From a checkpoint of a small transformer trained on Wikipedia.
Size: 15 layers, width 256, MLP 1024 squared ReLU, 23.1M parameters.
Architecture: RMSNorm before each block, learned positions, no biases in attention or MLP, untied embeddings, local attention windows, hashed n-gram embeddings.
Training: 278M tokens, 4236 steps.
Each number is 128 + 32 x the weight over its row's rms, rounded and kept within 0 to 255. Layers, rows and columns count from 0. The size above them is the row's rms in percent of the matrix's.

# layer 12 attention key, 384x256, rms 0.059, rows 200-248, columns 128-191
size [ 96 112 102  98 115 100  94  99  86  92 109 103 109 103  97 105  87  86  82 100  96 114 105 132 103 113 105 109 105 101 102  99  81  97 122 124 105 127  85  90 109 114  87 112  93  87  96 103  98]
[[137 131 144  84  78 139 125 159 146 132 109 131 121 134 130 144 175 144 166 150 107 174  93  98 144 178 136 133 137  87 133 140 153 112  89 135 115 126 128  31 142 113 143 131  59 134 105 144  90 131 151 155 152 149  99  43 153 120 101 129 179  94 169 109]
 [146 135 111 130 118 149 118 132 114 182 130 143 132 153  98 113 205 172 123 207  59 163  74 144  97 138 128 106 134  96 129 101  97  84  96 148 123 127 121  40  97 113 102 146  75 146 116 122 135 137 122 139  70 153 109 102 180 111 159 128 127 104 195 151]
 [175 111 126 138 115 199 141 108 143 172 162 166 101 171 137 121  77  95 125 114 145 121  95  62 139 139 145 107 147 123 177 183  98 165 120 127 132 168 161  73 123 157 164 172 168  52 134 151  70 107 121 104 157 140 149 161 205  94 112 125 181 155 101 108]
 [112 124 114 148 118 149  91 191 151 114 141 157 110 144 135 183  87  73 164 123 136 129 120 147  73 185 160 141 132 157 193 159 143 166 156 135 119 152 132  63 127 149  69 160 146 107 172 156  82 149 146 107 190 158 155  87 129 127 150 121 118 153 119  98]
 [110 111 105 157  79 141 126 155 163 159 137  73 148 188 143 166 105 142 107 121 124 111 117 146 169 130 126 149  76 101  89 105  96 155  83 131 121 137 141 126 187 143 117 110 137 139 101 128 214 107 153 154  33  98  78 136  45  89 177 167 131 138 118 136]
 [114 148 124 125  92 126 104 142 176 162 133 140 162 127 133 145 138 106 148 110 122 149  40 149 107 162 159 160 128 190 127 141 138 151 128 152  59 156  91  50 117 130  79  96  93 128 160 127  44 135 122 109 137 158 130  58 153  94 121 106 128  97 164 118]
 [107  99 114 121 106 147 119 158 167 117 109 103 153 166 186 152 147 136 169 169  94 138  31 141 120 151 131 175 100  91 121 143 119 103 109 172  62 130 121  78 139 128  96  81 106  88 123 113 109 145 111 112 107 161 113  90 154 158 129 211  92 118 170 107]
 [122 134 133 160 122 157 153 132  99 152 165 102 137 141  98 127 109 122  97  86 142  95 148 168 125  84 130 137 104 161 129 126 137 153 148 104 126 129 102 172 150 143 113 112 158 167 137 153 220 105 147 123 103 109 123 198  86 144 158 130 134 140  86 185]
 [ 96 145 141  94  85 101 132 168 110  99 122 119 193 148 145 144 170 158 152 161 109 142  88 170 104 169 167 173 127 130 122 102 143 107 140 129  64 102 111  46 135 108 130 131  32 113 152 114  72 182 159 116 134 141 106  77 135 163 132 155  96 113 174 122]
 [165 120 124 118 168 115  96 105 107 201 146 146  97  90  81  88 121 142 126 101 150 127 173 105 167  89 106  92  93 144 104 125 115 115 150  97 166 121 138 179 109  89 205 109 124 120  92 149 177  81 144 150 124  54 145 176 148  77 151 128 119 137 113 147]
 [ 71 139  90 155  50 163 158 165 169 185 155 137 122 149 125 153  55 105 125  71 148 114  67 166 143 163 129 103  88 143 161 165 149 123 105 124  62 143  90 121  92 141 124 121 150 135 161 171  72 114  98 110 114 153 134  85 111 106 139 122 149 149  83 119]
 [129 157 154 140 147 140 100 113 108 181 126 166 108  73 102  67  81 142  90  90 128 112 147 118 141 112 149  97  75 164 128  92 129 133 153 116 158 100  98 170 113 126 168 105 180 149 113 148 146 138  89 137 133  66 157 128 104  82 107  76 118  59  87 160]
 [113 117 115 136 169 144 145 107 130 144 166 105 169  96 107 114 126 166 159 121 164 119 159 185  91 129 132 203 178 127 115 105 146 108 145 143 158 116 127 208  81 105 131  39 153 169 130 125 159 157 124 163 151 156 130 150 170 178 165 113 125 124 124 146]
 [143 106 151  94 169 132 149 130 135 129 148 113 127 124 108  74 195 148 123 215 126 138  81 142 128 107 118  76 143 145  45  94 101 130 124 116 113 100 116 143  98 130 149 115  93 172 104  96 148 154  91 103  49 134 123 142  91 115  87 183 142 117 143 131]
 [163 104 119 111 122 138 164 134  59  64 110  81 119  98  40 107 200 131 151 174 146 165 117  96 140 118  79 112 136 110  77  92 143 150  66 125  89 108 121 156 140 119 145  98  99 151 119 124 146 106  99 104 121  87 101 156  89 122  92  91 148 110 149 172]
 [126 156 123 130 151 194 101 118 102 159 186 158 171 102  97 147  93 168 149 138 152 152 106 107  74 130 158 188 193 163 186 155 137  87 210 126  94  97 110 100  88  77 121 174  91 133 177 131  61 167 172 132 195 189 168 133 190 140 169  99  89 139 103 108]
 [138 136 116 125 151 147 202 115 141 112 137  91 146 128 105  99 142 158 118 179 147 141 183 127 114  99  92 110 161  89  49  88 126 128 131  85 117 110 154 213 169 122 225  92 126 148 112  91 212  88 113 115  88 102 102 164 100 132 111 137 120 132  96 107]
 [163 101 101 127 126 156 114 126 173 172 130 152  85 174 168 112  23 103 117 120 166 133  99  58 142 147 128  94 125 128 178 156  91 170 166 169 166 171 153  57 106 142 139 155 114  89  98 142  77  66  92 113 132 137 156 169 147 112 133 122 113  97 120  98]
 [190 145 125 116 200 166 151 136 108 185 110 179  56  95  62  73 131 129 130 103 113 162 148 114  87 129 140  89 175  87 110 141 138  96  87 122 173 132 143 127  76 131 195 130 176 114  74 124 120 147 160 130 150 163 129 154 226  77 113 135 146 130 126 149]
 [ 89 115 117  69 126  67  62 146 129 126 112 163  96 137 155 144 170 192 112 130  95 134 156 171 160 128 136 111 100  86  89 140 107  99 121 153 161 142 122 120 131 150 132 154 112 166 128 106 173 136 186 180  80  91 122 104 134  92 134 159  80 127 170 164]
 [115 127 165 115 147 116 144 124 119 160 136 107 139 134 120 142 134  90 183  88 121 150  70 127 123 142 184 146 141 191 177 178 195 119 149 102  68 100  71  91  92 113 103 210  97 130 148 149  90 159 120 183 171 140 146  69 128 141 152 115 149 177 117 123]
 [156 122 149 146 125 137 193 129 121 109 125 107 125 185 144 151 166 116 153 197 135 131 117 127 138 129 153 119 136  87 120 144 117 150  90 103 106 130 125  97 149  88 168 161 148 105 124 146 125 127 120 156  75 115 115 142 111  59 133 131 145 183 126  99]
 [129  90 118 149 153 176 115 114 141 157 183 122 110 125 102  61  78 121  94  99 144 136 136 136 141 151 121 155 125 130 146  80 122  87 168 139 165 117 122 174 113 144 148  72 207 168 120 141  87 119 134 103 135 157 143 117 136 106  89 101  85  79 125  95]
 [101 129 109 104 130 127 124 122 159 157 154 163 130  89  88  83 116 112  74  75 134 146  37 134 136 125 115  59 125 159 122 121 104 129 142 134 114 126 121 114  87 170  35 105  97 104 123 104  96 132 124  55 149 155 147 119 124 172 106 134  78  89 137 124]
 [134 127 101 142 127 143 179 135 160 178 153  82 133 109 101  73 134 167  77 112 113 138 116 153 131 164 112 128 125  60  65  83 107 128 100 148 132 129 132 168 119 145 176  27 176 135 103 129 167 140  83 123  92 129  62 178 135 133 139 132 150  59 148 123]
 [142 125 116 110  79 140 125 142  86 130  86 137 132 129 118 159 161 149 135 175 113 128  97 105  93 154 104 183 107 126 143  87 151 101 126 119 123 122 125  62 123  95 133 193  87 154 118 160 145 108  63 194  85  96  87  74  92 115 106 106 168 108 125  94]
 [112 126 107 128  43 122 136 118 154 149  78 137 124 144 149 165  82  99 106  76 124 116  95 124 162 119 140  80  83 175 189 118 134 161 144 106 143 117 123  72 144 103  66 217 104 128 159 143 130 102 131 132  73  43 124  73  81 103 131 101 139 105  76 122]
 [105 158 107 136 178  82 130 123 116  80 110 169 124 151 154 130  93  83 127 123 157  80 145 154 117 100 109 112 118 124 170 162 110 154 123 103 170 158 135 178 115 160  57 149 159  89 140 127 139 125 152  75 144 160 135 136 113 169 152 188 113 166 123 122]
 [135  98 122 122 149 158 157 114 121 201 180  93 133 115 109 114 149 138 125 114  87 166 116 138 122  95 114 119 105 149  82 127 148 102 129  99 101  93 111 190 118 123 173  81 128 201  87 108 198 126 112 163  93 131 105 171 163 149 131 109 127 127 118 147]
 [158 139 173 135 149  98 174  98 145 139 112 136 104 124 181 125  93 132 149 133 109 114 102 106 148  85 117  43 118 156 122 178 134 196 153 148 108 122 145 161 136 148 122 182 100 108  81 103  95 118 105 112 144 137 176 159 127 102  78 155 143 194 110  94]
 [168 120 168 135 183 152 123  56  86 101 125 150 116 138 103 129 115  84 136 125 151 136 204  63 123 131 112  90 165 108 112 129 136 132 149  94 157 144 160 150 126 118 166 173 178 104 131 124 146  73 122 166 120 129 169 192 168 112 100 117 119 197 111 123]
 [119 131 103 112 127 135  87 119 116 125 133 121 182 131  92 139 195 100 141 138 146 188  67 108  75 132 149 131 128 165 145 154 162 118 122 123 116 114 136  63 119 102 127 112  40  89 171 124  90 151 143 153 140 163 145  91 136 167 138  81  84 124 145 140]
 [203 119 104 124 183 133 127 131 106 193 173 126  84 116  87  73 165 150 154 110 141 151 126  97 120 114 118  92 163  98 154 102  90 123  68 166 180 126 173 120 105 130 219 134 138 131  76 187  84 132 114 134 141 145 148 181 192  72 128 108 177 163  99 152]
 [104 128 143 153 115 141 156 128 122 137 145 125 141 198 129 188 103 115 148 108 113  97 154 164 154  96 130 142 107 172 153 144 174 179 154  96  81 138  90 161 161 110 111 171 160 143 160 106 193  80 116 145  88  77 105 119  55 146 124 107 176 198  61 173]
 [127 144 122 121 128 168 127 138 125 133 121 150 119 200 137 178  96  94 153 102 148  80 160 162 138 116 143  87  94 131 187 152 145 140 128  89 157 172 127 125 141 141  86 186 133 108 132 146 171 109 168 137 123 117 116 198 124 145 186 137 116 198  89 125]
 [120 162  96 170 185 150 134 142 174 214 212 157 153 109 130  79  83 118 102  68  92 110  62 162 139 113 199  85 154 138 140 137  69 121 152 120 104 127 122 150  75 125 108 122 186 123 123 106  77 168 137  69 147 137 132 136 194 122 157 150  86  80 141 164]
 [147 141 162 150 202 116 111  88  76 125 139 142  99 136 111 117 115  99 153 108 127  74 162 137 127  95 107  89  77 154 121 167 173 109 158  86 161 129 106 147 148 130 107 147 130 140  94 145 164 123 158 156 134  96 161 152 130  97 156 154 142 172  85 176]
 [156 152 137 153 136 136 119 163 145 128 107 107 149 207 170 187 146  66 141 150 112 115 108 125 134 124 138 109 136 107 130 166  85 141 111  91 133 162 152  57 153  84 118 190 147 134 113  98 143  87 159 120  55 112 106 143 136  69 139 168 112 195 125 144]
 [ 97 117 141 145  99 108  99 136 131 101 134 139 154 154 197 179 116 103  90 102  98 123 142 194 157 119 114 178 105 157 108 151 112 118 156 135  96 129 142 118 165 125  41 166 140 138 167  93 145 136 192  95 118  91 130 107  64 145 161 192 133 143 137 125]
 [ 75 137 132 208 106 143 131 129 116 100 108  87 159 142 166 185 104 129 113 110 141 106 193 169 120 136 108 179  91 134 132 110 152 119 139 109 101 148 140 205 205 150 107 118 202 161 181 124 182 142 102 154 102  95 103  92  73 149 155 123 175 139 110 100]
 [103  99 100 156 188 121 227 127 113  65 186 103 156 116 139 108 195 192 160 179 112 160 117 184 111 122 140 180 144 143  63  94 128  96 164 133  61 102  90 200 110  99 175  86 148 138 112 114  84 137 128 171 145 132 122  84 139  94  93 200 121  77 160 147]
 [116 147 109 105 134  65  85 131 109 115 116 150 107 151 151 170 187 146 127 105  83 125 161 170  90 116 125 115 118 125 102 176 150  91 134 147 153 120 162 131 167 161  57 122 106 134 177 109 171 133 163 139 158 182 150 172 135 202 185 151  40 136 170  95]
 [ 69 110 111 138  92 136  97 141 125 106 147 128 142 139 205 173  73 124  66  81 123 102 125 209 146 112 148 149  75 172 130 132 160 120 157 131  79 113 121  99 139 124  33 148 117 120 179  76 148 151 154 130 109  95 127 116  99 177 165 115  77 137 150 114]
 [112 140 133 124 164  82  59 122 120 124 109 179 125  48 145 147 106 127 152  88 133 123 132  84  64 122 156 112 184 172 174 174 158  92 164 137 172 131 153 126 110 107  75 183 119 123 191 133  87 186 153 129 218 170 163 125 158 181 139 104 116 122  96 100]
 [139 110 113 146 174 186 217  90 116 175 156  84  93 185  74 137  91 116 140  88 111 141 182 146 156 121  86 158 110  84 135  98 142 141 122 121 121 137 102 230 113 143 176  94 194 152  89 133 180  87  96 142  71 107  87 153 137 143 137 106 179 152  76 151]
 [ 80 113 150 110 151  66  89 106 116  81 100 119 153 109 142 114 146 183 129 173 115 135 141 150 131 132 149 164 123 174 112 112 147  97 175 151 125 100  86 167 122 120 119 104  41 188 150  84 107 161 112 159 173 138 133  66  93 156  61 163 116  98 171 111]
 [167 121 113 126 113  64 139 124 134  61  70  85  72 121 109 120 190 160 135 160 131 133 195 127 169 139  75 124 125   6  80  63  79 170  91 152 144 149 166 138 128 148 134  82  80 113  88 138 175 105  75 124  87 149 103 109 132 127  73 170 156 130 159 102]
 [148  87 112 123 128 158 171 120 131 133 157 105 131 144 114  60 183 143 120 174 165 143 107 100  94 151  93 162 172  90  89  73 149 102 134 130 124 115 134 161 126 126 171  69 141  98  96 111 126 130 118 105 131 182 105 150 144 144  76 143 159 142 130 128]
 [112 124  97 146  54 170 143 130 174 138 101  78 110 129  88 170 100 110  92 100 152 138 149 117 160 139  74  87  61  79 132  69 108 179  81 151  94 149 116 126 140 139  80  44 144 125 130 123 156 119  89  46 133 135  91  97  84 139 115  84 147  99 164 121]]